Weights of a small GPT-style language model, trained from scratch on English Wikipedia: vocabulary 8192.
Each number is 128 + 24 x the weight over its row's rms, rounded and kept within 0 to 255. Layers, rows and columns count from 0. Numbers have three digits each. The size before them is the row's rms in percent of the matrix's.

# q: layer 9 attention query, 128x128, rms 0.105, rows 18-31,50-63, columns 0-127
# k: layer 9 attention key, 64x128, rms 0.0885, rows 18-31, columns 0-127
# v: layer 9 attention value, 64x128, rms 0.098, rows 0-20, columns 0-127
# o: layer 9 attention output (transposed), 128x128, rms 0.0751, rows 0-20,32-52, columns 0-127
q18 071:144163145145114121131111147124119141141080097116132124100140127144112183112163150115117170148150143136190133113122132152126131157139169131110129128125088137101140102153136187102105098144119149138123122136132186120155104136148131085095170121143155108127151085129175175130121122145128158124134116092139102090176134147112165136128158104123144158138112126135125154132134107146058096104108
q50 088:148113158211106077147117156176122119120109109122119154122132132164072141105151100142115148139140117120139123144104158142131134176169159067116098133138143147141109114158123104141118142138156129165127133135135148132143157111161141120115181105139108093091121103122114133179125105150124140104155128092142108117102101116093135135116110102097096143110098097119109157145162110119109092125154
k18 064:095109116135159100072087126139143164127103125117163126095118114130143140107113139133181132127147095091093125155103076208087145133152126151132110120161107108120113111132165134148146144176138098131115150139121161132152154138120127122129147111144152147117155081120068123110115148117155117132116091132077140120130123136175132111102117113139141131093099124153103166168120109111122095116120
q19 075:137072140155096156187151104125087110130144076140095126126156117134130122123110136142115117146151092132155141109142114073138163131128124132090141112133117123133137118092120159141181152142099119122133177103125150140148114081114175100118132164135149108163126106141157150139117120109108156126095128142146124118128113141102155165126124090126091128164137119135092075191147110110094108112110
q51 088:102163154111152115145143146159125138126142091117099139160108156116108139101109098079156181111110086099113108136115131073130092129138150123114147105161137088094132149141113129144119138181130124082116153107114114144129164106132189096094114122094131077101120123140096159105142141129114164116148141084132125132156124140099119151105123099101114128160132128092122095132137111078111117111163
k19 090:114111121183132124096137135119116145079120116154082102128098120102139086123105105104144148108123160140086116167113128117129158133137072110141146135107116121129186121096172124128162090155107081151125107139114156134156146128104124078099142178139094142122165117125140112139130136152153152145154086111147087136137146097107166125162146126138140116106126093162102120107134130087110147097108
q20 087:112138116114104154113092159173132143115135118167157117135095109131101103132146139093147168163138141115111130151136134116086095200124098127139121158142081143145139107138154143096088100104111123164144164137118146127144134133127140090100153136160128122118136147130155181168152101113136124136138130039118090105109126155112124163143169114147134147112131155114122163132122092117114152097126
q52 085:101080164151140102148150166155103110132105106161095149123117107152055155107121089119133143155148122101121128137084134129114152129131116113105156137099151119148122079158144131126104151136107137128121172122144149142095162101132180087099154117154088089078119108150153140158139111139114139115138106081155121113116066126127123143128113111110137128143163111137116126138105137110151150089155
k20 077:132168118135130143101105123123106131146134139133153141126120123124131156098132138093096147123089120109140124106105108170119111099146122137153110151103147115125144131119101119097089127141145112080153157110111136135112184100160084102130156096113139161140149149155087131115124133128144096112128054097142090119160099115180136103113133193142166110094114123112186119129115099156169148145150
q21 098:153090123126128174156147140095119159115113095098104102150121078105160185114122128139098151188095119118154124129129108095149138097124119119106128138097125091123148119148077116080138136135087109076130144118126147170116140099145140071114124128144116153135116102124149137153106180110108140141094130148105116108170117172134113126162123152159101113140129124121129114128137109156123072103131
q53 085:083078141123153153132174146111111123132096111094130139119137118123124146112121124156107152159096121099108123139102105054164114115080149119087130159130142115151100113126090127122124105139075133061137131114124137149113165085127105123124097122138135100128151079144168102135118133108127128127101136094136121145126136155104110126135113149110116095110155099099156128175129070145122121086126
k21 108:118122120135180090145111139089138126078100111132102076116118122124098098121123109146151110122145109115112153119106130121153160155154099112092136111155110117093174104114129127148120138139141123157134124142093153114125103136077149113114123128136094094110126079114083100111141151118148149112141090145187096135108114086109160083169133115143126133093126110186083148145148134103153123125100
q22 087:159089136149122129142161094124125171115110134130168121140087130127107147140148120115125110127111095102142159100164182163130091142160118128141113123138127111121113122139177166109123085145115121173137150163139117175185155142083166102081137144164144111131131111174145110159116124083144134142122145104091112114135073130107127140097144101129112145130150111111102153113115126136097097117163
q54 090:126120136169082120109169090130171130118119143143130116159092093191134106160143095150072101176142082133165165107111147155118101111130136125149104139122107145110135106117173132111155109107181106168114128113130131122161151119136162125157114138167123125140141109156130176128130096134142140152158094130114127132086132140104116119094135073134113150117119088122103149133140115146137120140095
k22 120:125152134100105104120147104128112142117144145186196139138130127179136189163143115169136159122117191148148137073139130123126125168132188164125121147127153129142109128143120153115131107115110140090140138115150127148110099131145087161137118084135144109116135162113163115101151146124140088127120134101121126140100119140168133164133089165145133104114141120109122125139132092171080110134121
q23 104:111139104132123101134127124156130166085151114124102142168103127134167116114122127117093127104091108113109102146142105135159171141109097119074116176128104111092144142095126124143124126153158115123114119123093071115116124156133165142117141123133108121100105110135108153113112130141147107053142154156109144151147166098134140201109149127110159141091143141140116132104179134180094120140134
q55 105:157079130112106127095137119137153132118130150128167156134105124106165097132165161167133110147107136119123120166145125142126164120117133121139108133069136158110134153067132140158106181126132104128090109126118111067135107111067130156154113123160098126129115139141115120097101123129133126137156135138107120112096162123164107150084104158138184136104123135130110117119124169160157129173083
k23 092:112165129130112119162134133145162140107153077098117097099117133117132135179085131066105142168139162081132119130117099148133143121111161142102115123162124071087134133163121112080099100142127108119099107128146138142103128128187087128112090147114134139137100135104165122132108114099162141150128138085150100109112112127167119122102110125109134136144149094120110144096136149152180135110104
q24 125:110099149164151173142124154118116129127084082142095103148091099150132121095142141104106131132114098052128096122110129089110106131134122137150147124093123103139145078127102127100072163149114092139162187128141148133156140124163137101089153133150132123134134120119116137136111113139129122130134083142159089104126104123113128133158117092177127165111106149124120109169144101106105093112133
q56 130:097106172156167139126100158122139127135098075123079115109119096158126120070141123108136127125121115082119120129082109104110126107155102142118134112118102114139124088129132135112081151163090116121175139112142132166132173107167152097095127116101098112106147105103115144117150136155110108132135110135141106130150096148147107140138125123098150147111110125118135105203134077115100090106153
k24 075:147087125142171117113136123136157141151151132084075123121117135096161155016119142112127112134149130084100105151107139093131116139130116150142146122126110122109114092145152107128171096137121158130111113116075098087167129118142137083096133163125103143142129152140158114139131145137131132115101141144158143113167090093113147148102120128113120127150107112123126109108136173118110155097128
q25 101:110109146104125125169133083134118145128145154134137138179110094157137155144157077095148133118105107117154153168170136120138139149129120114105144162167094125119092128133128102114123083130148118150066118159102122136096125176176148128079112141134149130126109097153128162177117121122140119132105111107118087167158132136103118128147122119095105165098128139096094136106123114153116142072137
q57 087:121099168114093125149104133105151142142159133129121141157144070134108132135134141153083165132128136168135152134149175115137166087121097125108116175096108112105190160125139131163100090127108162156113097127130154120100183133151145151140133123110109128104134092120114140156100123138120136138133120144061132143058085114110127130132101143130160107104151112110122117132122101104147107104147
k25 092:123113137133169127140100140096136157159122139138117123140133123138125104179176144120132152147126102143137114120181128136099123148082102123130121145137127116152156127149128110128103114151111108135170121116107117129098108119147173087143140171154143144144192094097146130175142177114153103167102080143099106137179112132127084104111155142135144105100093150137152089129134107097150112173111
q26 120:178115094143138143135101140115115148097111171157104115158123140163132129121105130141144137116127144152160131130154167143142151154139118133143119134155176116175161132127107144190107108167148137120107095100152071132135115093116122121142138140163114151107138126113132132117145165108128171123163131141081124167091146097136159123154162103141127098151130159113174129120190072142117146122140
q58 087:161124131117123113139145139126131125129121191156136095157137150131113166127145106108134185130153172129134098092131155139119115128165116133123158108122172116128141121161110147174131127167146152102132131122145158143118104069097136116112095113138119155106136138107077113126170144107072150107136114139124130151166108114150134096191148136160160094181155124122141113144167086130137108130132
k26 119:127116117184141142117106104116116104132091155169117096133127107117148118141157093141159153134126115098132117149118157105127110094171130093159113117109150110157121124124104099113103086138137127165127141138140047165172155105122143071150132111165111129169128130124157112152130130077143096138152139106093152109134138122107137098155141108138084154132126133134183138116138071149141130121124
q27 109:127132093123104132141146132136117135065136118085128092146124124118133173136133096088087123149128121135149146131134119143157117106139145159162165115121134086081164189110075098117126154154151107104073153080126145117142148164141090137123131186186162146138129132122143118117087119115120156130115117155125106105130159083123122113140106120156130156129129123134122112092129122145152113092149
q59 082:139158123108117115148180157096142144076137122092106111120133129099120173143109134104098123083169162152161133107124148212147155129135133148104140122165127111102150097141100106167126102134124131125114147126074164139137131134144102134125110181109167158156152108104103109107131121166152174155138134161139121108141112110093136137156134099107155120118158080134153133143130130139120111141138
k27 120:122142086126095147110120085137094106128143154113157160116110137099114159168137092111134146107132142099116183111139084129118103153143194170130160124108135129097105166098135138128118154135127119091096133115152156136139156125135127157160094150121143115150105128166130140117082116151096134095116161142131113112164109141089119149098089128162126184126137147171141133132160098143150149151159
q28 109:169128114121124149141086128112144078158114129114138081135085154143169149150151096137083143164106163115104116098119157137089109099174125132125140149089128154128129101160199113113106107122143158108082148121151155112127104124139132078099125141118091119125119148121104110099142107104116150139167129147151137080124130137118182117120126088142134151129113126093118163129099135117136145094109
q60 080:145113174134105084145103151098159112151114142115128116145069156153110147161150117124138068117128108133113171117121175150138129112135153108118143141162135141136135152174170104135101107114146107137107163136119132130133115144131136099116102101144106113111143118132097091104174159109179161162119106117162138106187114108121185102125114108095167149140120132099144146145135138135108136083136
k28 113:105133136136102133139148112126166098092110141145083076144122121175096090193115103129142164167149105090145116130141138126116133100166114132153106126092139109145150147117121120114115161171147107107140119120135145111111141131144164131121133163101160128112118110139076155121125097136123116139138124134131137111119102122110094088110149098180127145135118104150087149131128082080166093186154
q29 119:171125115098101156114112135092134143131139132068123137181092125137149132114126106115106088118080114110117114139128119175114116156139071135165149138189141144141121148159155126105111109152174131159111129158123118151133122139122100110099174117142147148141135151120161139137158126127152177099136126127116103177154171150119124127122167144124126163143110132134158145140166098123102189143134
q61 090:159155142120133125154109162106158122141163129132149129205106137145160127129144074110128101174138105113136129137157108158104117157117117135154107136183127152172081137176146089123156086130132124134098124099100150119125138148152153117099167091131170165138140143151075122149139104097119115118109150130142145153124138148080124124112167132104115113092141134115135145161138106104100157141135
k29 116:137135092152138118104077111091127154094113109088086135114121145109141137095121126135127117101141153117152121164109144115097120115127126111124094160121161140138137118125107135109126108139087162149087106123086126094114155117118111104135122128126137158117136108087147173154108144117128147094125148084028149129162161102134121115123135128147124138120090103109107103105119081176114080114109
q30 108:162155120131115165101104109113120109132128103148129133157111146175126130104149113130196107104118171132136138204145105114096120154128141138087131140121128124148130141141123116118140116151097123163128136090128087127058172127147153098149095122124145110077107127131144146163102137133078145138110162133098142115149106108123161151174146158106135086115097148093114107107131095116121126120146
q62 096:148149116158121162104116146165140095140145103121155117149113138191113170141123084115118123113141135109140103148174140134113128165146116146119148151135117109165134099157101127153135130119115134126084136071147147110094152146097169114181119120173146116104135110127106104132099075134085144164151160132102135086118093139118161136162135133137121102116137159083116141107148118099116144099171
k30 111:122136111118140098109111115139147134183145143135143100129109132158125171065157124131191163094080133136108141154180087119118110152112105128137085114125136141154104129188128120118151098112074146109133130105119135158064118101141112087136110121144144091099108125100123122166136173119110097122119110108153147122113099134131133133156109132093086108130139136126125121097128113104104142139160
q31 096:089117138112142073169169110129146186112134171134110124116154122130124131098112101150119126132093166163109173131118092081130146139101124104111106137147135100120136149141123129157139130148129145099148107091151100180144154111107102136151138155103122127103151110112137102172133132136129114131113132126157113170103113073142115111143146135100166087103190118153159081165137130140144138135105
q63 103:085114138142120151135154164128167162099166144156120107129125134120118072110123104113150113130104118143081141145129084110124173121085129094088119192145107102106130110154145155146141111126115169106135094111096103120128128122104128134138166140090119134130099139142108139112102128123132137111156118161144134127136110101133105096122177155102187075155143113109138098176134120167147104140105
k31 099:163126185110143109129111194084137140136126144136124180096169110121176106118166155163140120119150108119118126156129107081177122112119125117113098146152128126172115150112124141102152130116110135149130084133101110132183140100137125118149132080131115119142146133104141118144135129117116119096097141131189148165138138106130150193123152150083118145113117094148123150130127160150124143117096
v0 104:174141112119144141102105133157117153152115079127107138147146150118113120125107072137088149107129110122177105128142117113155146112117155124111122115085127186142130148121075133134143130127122133108133164078146112131152122096156079124153147164135110167132139160160093155167133077114091077144167126107140131120118143130161097130082142132134136137191114132120138110138132154159135131156126
o0 118:163140140124119115106108122092106144173111107132100135167170094161116130120048080136135154112101129103152114129147114149141135125140114104106049129102139132178127133129126105098148135146086105089099150106112113132126099100162099118109133119140177152132126134128096141162137126115087107117180127113151136122124148103172103124082125149128119131165113155157122123136132156136151126159130
o32 084:115114078119137112088149147116121125134090081165084116117158067130124150125113107113115163127107127131158158103106099143157133106117145126145105165080129140135156143117123164129155142122123120123130087099112116153155109105138094150132157146111135163162095146123137171137141117127121088133159129094156171136100130091155140099130113133117137110191154152128163135113110156145168161164098
v1 089:158089057132173115167108132139104139155131110156089111127118134091172129128171122127164142154140105131108112119135129132139146152105164150137121099202129126097115105119169115072113105104141115129109112123140122144144128096087112110118126138147167150130130149173087100130143096143118104138134121183126154111166149130131118139117091135134118129105148138121113094150106143103178124162116
o1 097:133096093134152132167125117121117171171088108140150172130108143096120116151176123113125175158105115148159117157142125120135186148092123148090093128186153130132134140163163127110105125105167154156146146157173105130150132075121115104156143133143116110118111125160128169152168069113141131148110106160124162137138129155123143167133109139124145133109138149130106120121105156118135159138147
o33 096:133089090131131154143084083114087110133113133142125100124157115097148135125163112121176188131138129151096109110099125127113128175133123185098125103157160167093134075109146117108129099138148101090118149088134086125149129103103158124099144124120147121143124147198105136111126074120101126114112117146141128112146129148114136138114094127127132121108119166133096133163125170122153130157149
v2 103:187103101137135114150099141122160111099103121179119134138165125131139083131126105142117136147094150124174127179140142101160185111098138158137132151091117181153102099098146167141134113145139103117092123152131138101100153133098159139114158113141119134163111126162119161119139158158109101145128115134126143113149133091143098118107130136094143146136145108095149075088085129130128120111166
o2 105:145140142136109110129115146110147110132122106157135134144110119167129098134127122104115128119116158121142170115177118112132187125139154139098126135117135147125137100100213163101150120153131080154124126137114156135093100151184151124066128122128144161148099128147101150135104147124110148195159111150141150123124142081149116123161110130090129134134133118082139088144110164095143161148116
o34 099:138096102131144161099101121134131091134083114144143110152157135143111122142136105114173128148105151109174148106114090114129147146145118157113117133116112120146118137056137176127171113144135094158125111120116078116093152097125155135137149099161152114163091148162151149105115126117123087152134128116082101131139119088158089126142115129095141155172140099119124102096122145141134154163180
v3 092:110142136108140109150085113122162131162139121182128110115143128145171142122139089090093153132133121119157157121102161164178149129135099158139134112159113066111104116154115135159142127135120188129145127118136145152113116090139082115149163130156141097146139163130164154111121134117161094134143117145140099146141120104124123146099122155097149129080180176154164119110153114157118152101125
o3 097:148146140103131113108111134087146105116119168155136123137120133186159139094150105116168136128139141086116138125150113148155154143172084123100148118128104125141147099143115113153120081144128127142095168124105120134122082125119135114126127114128165097138123124136113185086149132109093085145146083141134107117160120101097161132117185137108127148098147210132124093140144117170125149136119
o35 089:128151171140125108167070142108128111124110183166112142122175137138153119107138096092135126159114131128085156114088136150118153096164052125121158106141105105121135079146112149133135096137162163151127125095093119151094108104152099096125122125158134121142136167135131140128134129121147093090163115144130097117155141117114138114125143174120126152078157161155142119143160114138113130119120
v4 096:160155128128117127108093118156100154122112127127128107146145143114105066120157137124152160118129178135099092109137097067121101169128155079162108145137120166138118110091155151150139145151177132113136088157160106149114182176114181134127109139107109112119128114095134171120120125136142076141116122131128108151141108150123088152106128106147164153126121132138092130151132121133135108152089
o4 089:109134095112100162090087116155090159099124143146150115136109132123127067045088145112152113118116133123101106156105124087119158130138120085151105164100125145123107111079124141108169097131106136110130098127163122099147146104127145146136126124116108118135114111126196156125119118179101123122119135114119083165104143151129111160107145109149113123126110140123085170129113149140127112106109
o36 088:114136054150128143049118112174142125129124138101151146157074126154140095145102159128175116108094127137103131127132106117114094165146131151149113135130126151116139126110144135121147148139146125129116142138125104098119123143118131105156157118105135100108088154123161178116096128132120101145133122115073154127122153120180107151130110126134139118148123165116102170114160127173121124202120
v5 103:132131128136131152136117141125130109054163126102125109117122091120141123123104124093147159147134120097146120126125145144124188095143091195175138115138120093115105140135145077166146109141117134132109146160099129143091111125113114148093134151123115145112126146144182155154097128098159100153135121080116187118107126127149142112142148136083146135132143157101119164149109120113089169113096
o5 094:130129182113134131147133173057105131084118124113116106105156162110166142148151115133118137106121146094124156087119146126172190092140137160088142128126145128137124153122154104129160143143135126110107178114085106110059118114183101116079091142165079157133122111124134133102131132114135132123168118133127161134131126098134167144156133144143125093137125116121136124122151113127153135132118
o37 108:161138141131129171147126134097143101090117139117144114134107141121151140066154140119154143075127134083103116096176151134122183116151139213118162134115128112136114115132123113177106129128142132104106133170075125141092156152154086152141071128158084136127139148117135146117109131108143110162147140119137165109102143124110144160116130172101137143119137115121123161159133111132117149121119
v6 090:124084133170112138131143126131104127155102147136125185116167101113140147132126175137084121075087092150143133141081138152118100091134161132123130198081151164110104094126152105110146100117104116104112149104119124140131121104146120101171102129137144177135157122120139134109117143182118108106136158119127108118133113098139158144117132133136122106144136089076153116101103124147112164155121
o6 102:181121144148145080132112129139131111164094127081118137179128119143139152146126123142106113088137115141124157116103133160115079129126189153107147131138140136131106115116151119104084119127119090133130116117115125153099142143157158086153094102134195129114154116096108097121127175128140121108124153155125132117162145112125133127116104116106113169121163074058109122108141092136113147162139
o38 090:122129121131134080149120145114101139163133120155105134096175102085100123161143121120149131112122123164118149170093146130144101131130151107093096172088122140117099129114162114108095132119069132154131108077154125123150125122118150134090096128111153134170160124137130112072138169175125127085098137135141099123171098100135116141121131100118113142152162102087137123119103119164135174147118
v7 097:153094121105107113145196120104123161141115098110139088140149161127138138125115100158102106112142139135128124130126131141136105134129124126134113142109128110138142118090139154104141130163129113119118128084144103120129102107161124157112134105112143216120121100145135128137142089109138129096107139149128127156132145084131117100150132097108132119100192078153127069085158132147168180183133
o7 084:147099087203106108142166133142112135171156110121142101141145136123134136149099086132119122137142128139102112147150125127147158075104071156168124135079073149115151114116114161075120093136123130130140120117128136115161125142132110119134122124106133139146116104152119166158142089135112089110158106103136134140134133127108118111178129140077140140105180149158134093130133115109146147178122
o39 099:121125120141138116131110123125150166160140080134135103140109161120150119111136099141138120159130106106104139126103114119135070122119135124142117145094101135143099138145147146103100147160119152102081129105132137106142126141134134113138132130155155193127127080168109108136159092098103110079096130133106103173139138124160108108149142142095119128068200106124122090098121121147192115162119
v8 094:118122103142169133084154165114121164125103126169145092101155127102131108139121164136161118137133152120115146105133102140127180112127129118113144122102157114139160114084122125105141104076142103095154161125104090139155167153153101157119138139160108096121117141105121126117144155137089124138099151113138156092115103086117154080160147163146154103150118109178123143187115099127158130113162
o8 084:110121127175145158141110122134148104141153107129161095150137119118124132176122164088124119153104080085135113137134091131109109097115138120111172129128121094141117147130125098137119128101161139113108131143140148118182162147127122142136167136129127126080138157130139082143150146120184123135079152119113168108128088162124096084110067139120124141120111070140100138112135108143140164120178
o40 093:101122139130150129118139111091117156116086091155096080157149104119102129181124131122149118135163101084126112126160090144124162084100142125127094169154112112093130149136127130121131127089097127115168119134104113152132121147147128184101120126121103127163155115101126119127162180136149104168099143135127140112125086132090113110124156117123168135146095113179102121166079122125147094111129
v9 094:096124129119142129156100072126075094111098105199103099162146148131141081133122151121132111132109143113146135116132153133115112139122125142144174127153139077123151145139143111150117100117137115108141137113092108115178117169135107076135148116126113130104121155098116131119151071152153134128131126124161093139102118136143133118132138150127130087129119168128181197125109148109129154162084
o9 098:148154139098139114154125091092114115117106120130097109151114157104136127167151100128108108114113141097154148109127116145140155158091141142128173111138123119089111167142099099168132145065139093105108126118113094123196187132142126093160122121128125123121117132119139148081107105125145133119135135197147104131127082129111124091147164126111100118125121141144187136114097146147109149135093
o41 080:101140133112118117125126096111083132135101162155109150107153098084128099100120123093114139110132111086116157155161112127121105137091083106151144107146094137102145145117171091146149148123127117116151131117120113115197167130094141155090147169130111139163113131113128169112136157182146123148114136140187116158111109121087142125129153150119156113126172163120143140166089117129120143110098
v10 101:129091085107118131099158099127158093143107127139141125076125118115116087130143115101155115119096151118146124127102175172157106140161111090131126101090130124133150138080107117094117140132134149159139150149106143100124148125118096154143106148153108089155135121145167131125145093136084139121095142146108079116154169113140118135155124092142144114102107079135113117117158134119154171153194
o10 088:103114116152156126136141105150154102149134161150125119083145095133093146162116113119191136092149158107129141142117103141129094153105117081175111148127098102138138106125123149132122110160103151131139122169141145149110116122090174146135124112116133105152174116096115083150139121098128132157122110090139130087149138140132084096144073101151140139081146120124129124152174101077103151114121
o42 083:105147144148142124154136092123150116163108096151114094120144073120126115131140089095153161100146103092115127119132139118126079126122098132154077112110099103149141145117145121108148116138091125129152132149141151163108129117103162171097128079152151132205154103131112117187121147091158146144114121114136094116123149118102079146131111112135144109124132152132117087152116144066125124113116
v11 093:104130127146136111118122121158126083146157137120126150125112095107116079122105100156124168122112110149150145097111135160117146139220128079119130096103089086105129092117066119078094172139090148143159138162150154100114120126112126126156071142113128158127149107149088146137156091118120109104162127141145152144136106141139115084129122134134130128144149121110131126150107117103145135137125
o11 081:099111174124125158133149112160134134141123122095130151147162073130130105138083130142124181100122148115152105158121131165110132157157129089126117117107118087144148076092119110104084123154101145149141128143139138090155119104152149154107115161125179129090151098120086105184127104117110109139175117090153103121110107135138129125071118108151151115081124155120127099116129108122134141116133
o43 087:147134121161141113121134122136138136160133120109112169092126096111166100129113136151105168094101148107134138096144175140123144137207131124125167091111073102117119101133133082130094157134138116137137130144115162140127120132141135122128065111116136145113177125156075145181098138141127132139151133116191114126103113119118138142123093111110146154128112120088136130180109153101102151123152
v12 098:129128109165151115129146120137145140139122145117126132138140107130098127126103143126126156158194095134122168123114140108147114121107140103061122167130133167143150088163148079088145130119131107111115130128125108133112126145176153142149165136144132147137147203170132101098114137127155128111103114086133111149148076128122173118101165124112151130128114145118111130149212140150129100145114
o12 097:141161100126113106096121111132129144134102157110101143133120132149126117093130130152105140127159127131111136122122111096159119151113176106098144115129166137125125066134148118085094092155150153117075100105129090116094142145165103157170171111137153133101120156144144073101118134109132125124085138129107117123161137109148186127085121133107142154118102150106110125128189110179155118153143
o44 105:136171124112162097107183144143143142115126158117102125104105121124121159081110118129128159196190123115112179151077137113146109131132153118092124171124133155119151157130165099104105131105112141117136133135152118118142148104138134162115152151147104137112141146124115064057168141165129120111094111116143135133136107133135162134105173134141155163127148144125111127108165114140135110130145
v13 095:172161130134133130109104147112107111134146139123108124167117129128185165120133139145127113132113126137104119094113157170136141099100106118136120101105109153144124151150129063163164108121134104081164140119134121121132099159154115102145125161121155130104109114076113176102130073142145113150151149138127148147125108120129116107178095087130167079145190118117126084117122164139129130099135
o13 087:160141113120108124078110174117091111154170118143120139151106168129197131105122125126141120156109122100135095153127113167133162111127140137141125130057108115183113143127104113135157126093125136122105115136123126128109122162164109128161116144131151097114093113138122139147100118162139120127158140139119136126159104119165103121157107170116148056172169107122114134069114157133122142120127
o45 096:154148118137117078122091129091110117137117124136118134114115144093169113068145100131118078114120120122102131133107167162156157062137085103131147129101076165115125115151155114143108086140140103098139124067137126136129113145140099100139096161099152156115141104146142125074166112150131130136142093149106168139139127146175108112136112093127148126119154104153122130144136138138113133115088
v14 105:133115133178131142125102100126149117142123128116113143113162126129126168119120141138133124070162106143127134117138140132161104097118095123142063135108141156089130083143117110126138104142126191150106100167146201141128109137111127135148133102123134115137164145089104078143105068118143135135147125100127104130121142144171140152111091150133140157136132142175101120182139157101149100099127
o14 091:124116139131140143138106091140159116144100116108117180116140143136136128158136135155123116075146118159133115162170135121150089136118143129124078158117095100128118066089134132111121120170083144151102113096142138166102134119157152115143135118114091121093184137124133107143093093105119142158120161121133112149156168128144137184099107116123162147086102118145104097129181164121147119114127
o46 105:125118106125104095121115148113104116074128128101098171108157143122123153108081137127138113079119127181135109149138118126123128135135103096144089138110154169095167073089124099162110122142179144166081146118129126130134141087102168128106135132148098133094113148099121105082119115136155161099120115122171109126109162128117196158124132123109119109116137120159123118136138082127118143111115
v15 088:084109098135175139128076081092112134142159131132140116152083145127118120116154103132132133112154157138143117124136124149143102154169145160169147110143120128100105176110134146170119135139125115129110138148122111155161142110103129135131131154120136147124119131152170157151112154065138091136139136160161109085135131131076138148111176132171155190147170130138089137137149118137149135117167
o15 083:064140120125138137116113128126122160174147130119129141140134125124127118050127138171132136119121145143133101128126121142162168133130105133135097133133164129164116142152143168117150122121095136128141158132122098149145122110118149139142116124136082141142135118114181161191117138130108136131092140103143095118139118132130168164126156216156133120138181167112102182128145168108125101105135
o47 089:122113139161137131111087107157127139154151120123142113177104163150150103071115126135114134133122129127085113093120118140129133119151094176130141111161155102116125115176101152148158124129108140136109137146124121180119075126120120107120151103100123136119098155143159176203100113093118104093156112128115133119147133108110151124117158193151126147132147161133093168130153146148141102087128
v16 101:106117160153144104083128127186133126093143121153151127134106131105121134127108116140156136204136095133111137183094119109101108096113128143110136147110174154154128123129130128116133114132154122117115134133147153151127112111144119161143154119105109139160145115090100155162164111126091127079117137151121107140161120132141127100133133066178172116144116102134115124109072158114182139131172
o16 102:104128150168139096089125147146098128108119086154145119126092132063149122172113110153128186128129126127124133127107139113111102097088160129117115136109138083144119145096128142130144129130127119123140104112104172135130111126168124189125128163101091118131162107094126133202103144142159108087164144131126106111109147105131127134153123071147147117099094109115119101102106138101154110139156
o48 098:091106128157112118096114118158134120097113099130138164146107099097168167119137112121132127126163131127095130131095137152100091092114140133096149152086116145154131132130136116123161079147111137110122156130112171134152093079163115179106170125112097120151142112070122111136156141115122123099121145136126122148147122143134156140134144063175126127128109088105100158113108134113164164120181
v17 100:129162112114117130145118117162154142107145087116092096159136122141133091128135129160154156153170171106178156123110135122111145126092124089161111131090116090131182105163166146063143132122155139138116117087133125117142135131171145144132112086127160166097108125104078146144104125099132117112100158136118143147148140115129107111166098138133130100125129102096107099162127128157132078115125
o17 085:123129109115107147124157138129168100087148088132103127120151125133137116113105151126115143156134127111145107137111107127126145130125111108151150125070111120119168120150124111091147170144160125145111106091134113105167115130100113153152127083122136168084088159149100092068127108104146103118118134150125156176121109106176130123124164128137145088183087109151112093142143147160121099110077
o49 088:113104120138108164136100087124173144140144072109115141160105115194151105148098113111154123142103139070113106097123110133107104122145123126142144137120119145124136120151166137112147145139157135086121108061107119116124124133163101144144126142101170169116105138160104110110141099128131110102110150142091157179148124138182107108129154144132162092124117114118118125153156169165150112136160
v18 098:115120103110123140165133094134157103124150131087128078166131086142115124123120102132169112097106148119143118159156140110131143092162102171191119099108142195105130114073134139109124118150142126109112114069178168127128119102112124119134144143126126118113111159153117143113124086123157160137131146154119121114117131142149124147149121176089130117103141151110141135101065154124117116092144
o18 090:156122126149082072163124101061145135126137114119117115139118133144075132140111102151099083097134132134155133092145136118152169094138111148147080122079137137099141140104164135126138149148142100109112135106156155128133092128147141084124119147166104131159131115107100152150112123128170174137175111128149152126116119101149128168169111131111153093108137152125180127130101150122129089119120
o50 091:136093127118105145135096100118110081120132096118131102174131120121116150056128141096156138063129126168159128076158093142118158138157065130145124121110144136131138105091116121168116139117105112139129117104148150119085150116105122160159150130145145106150114156148101141134118101159155146102145150128115107115106107132095148151145153176114136102118116119118143121121070144107139110081147
v19 097:163101131139125121090176098123126091135133156164130157137150087124124107122156098121103156112147172128155093083130161095102172092163178137149129088099073129121118135159125110127130107127147128114118143131088123125148110122059122128139126139165101148139147099097158126158114150116127116114080143144132135104129135118113115160103110066107116138089146144134126111109127160131105103130100
o19 089:165138153168128113090107148123139123138110186116113152165131103146142143089091138155096159114131142127135128119135137105149166094167185150149100069161139086133108126119104132102120139143099134152086135126118119124068107093085142145131135089196104116160156124102143123129108142099139110123126139133137124140123154107148115138081076134151119151133148141130140107085142146135107135129122
o51 107:112140167136157126130137108146141114171106177132147150140137108132146088096133116133101096079109116091130101121144151103119130097144147167144129100140096061112099113138147126128124120142138119126119135123112082139130095102085105138135123118112161134149123117116161139144083114106149139174084107127104169127150150079152097168087075080094131128108139181112131112122135154133131117135122
v20 103:151117112136110148133114163121099117122089101125119140160166134134144134130183112156121163158087114140136104144110129097101151098155147132152134100132111125165115124120182194151168123128145091122110113094130109137163093102164146094151134141142107138143139104101140147074152162131074151113091165133107118125124114183078115107102125137128141143174157127121139129132116142143107117152108
o20 112:162126096131122123111113146096128132129089118109103149137164177115117160108105118155105124133102100145160086152122150118088191124168147132157123123132120115115103138096154160121128091101132091097121092110120110147155106106137164106169122118165120120152131115084165174091133143145108134114105146080106114118112108160118109162080144112084139144149140147119146163100120155154105120145108
o52 102:144109126118145177098152143153090107161091087143153160175156147143107113138174078123106113119106111136162122150099117129119126093146154158131168115158082106152083131127151181143134100140108126093128134099138123106153102127137131118161155114126130140170123105141163149077142128124096119128093168124114142110139085158131106112145112117117135135165124104098103148097119164140123157160133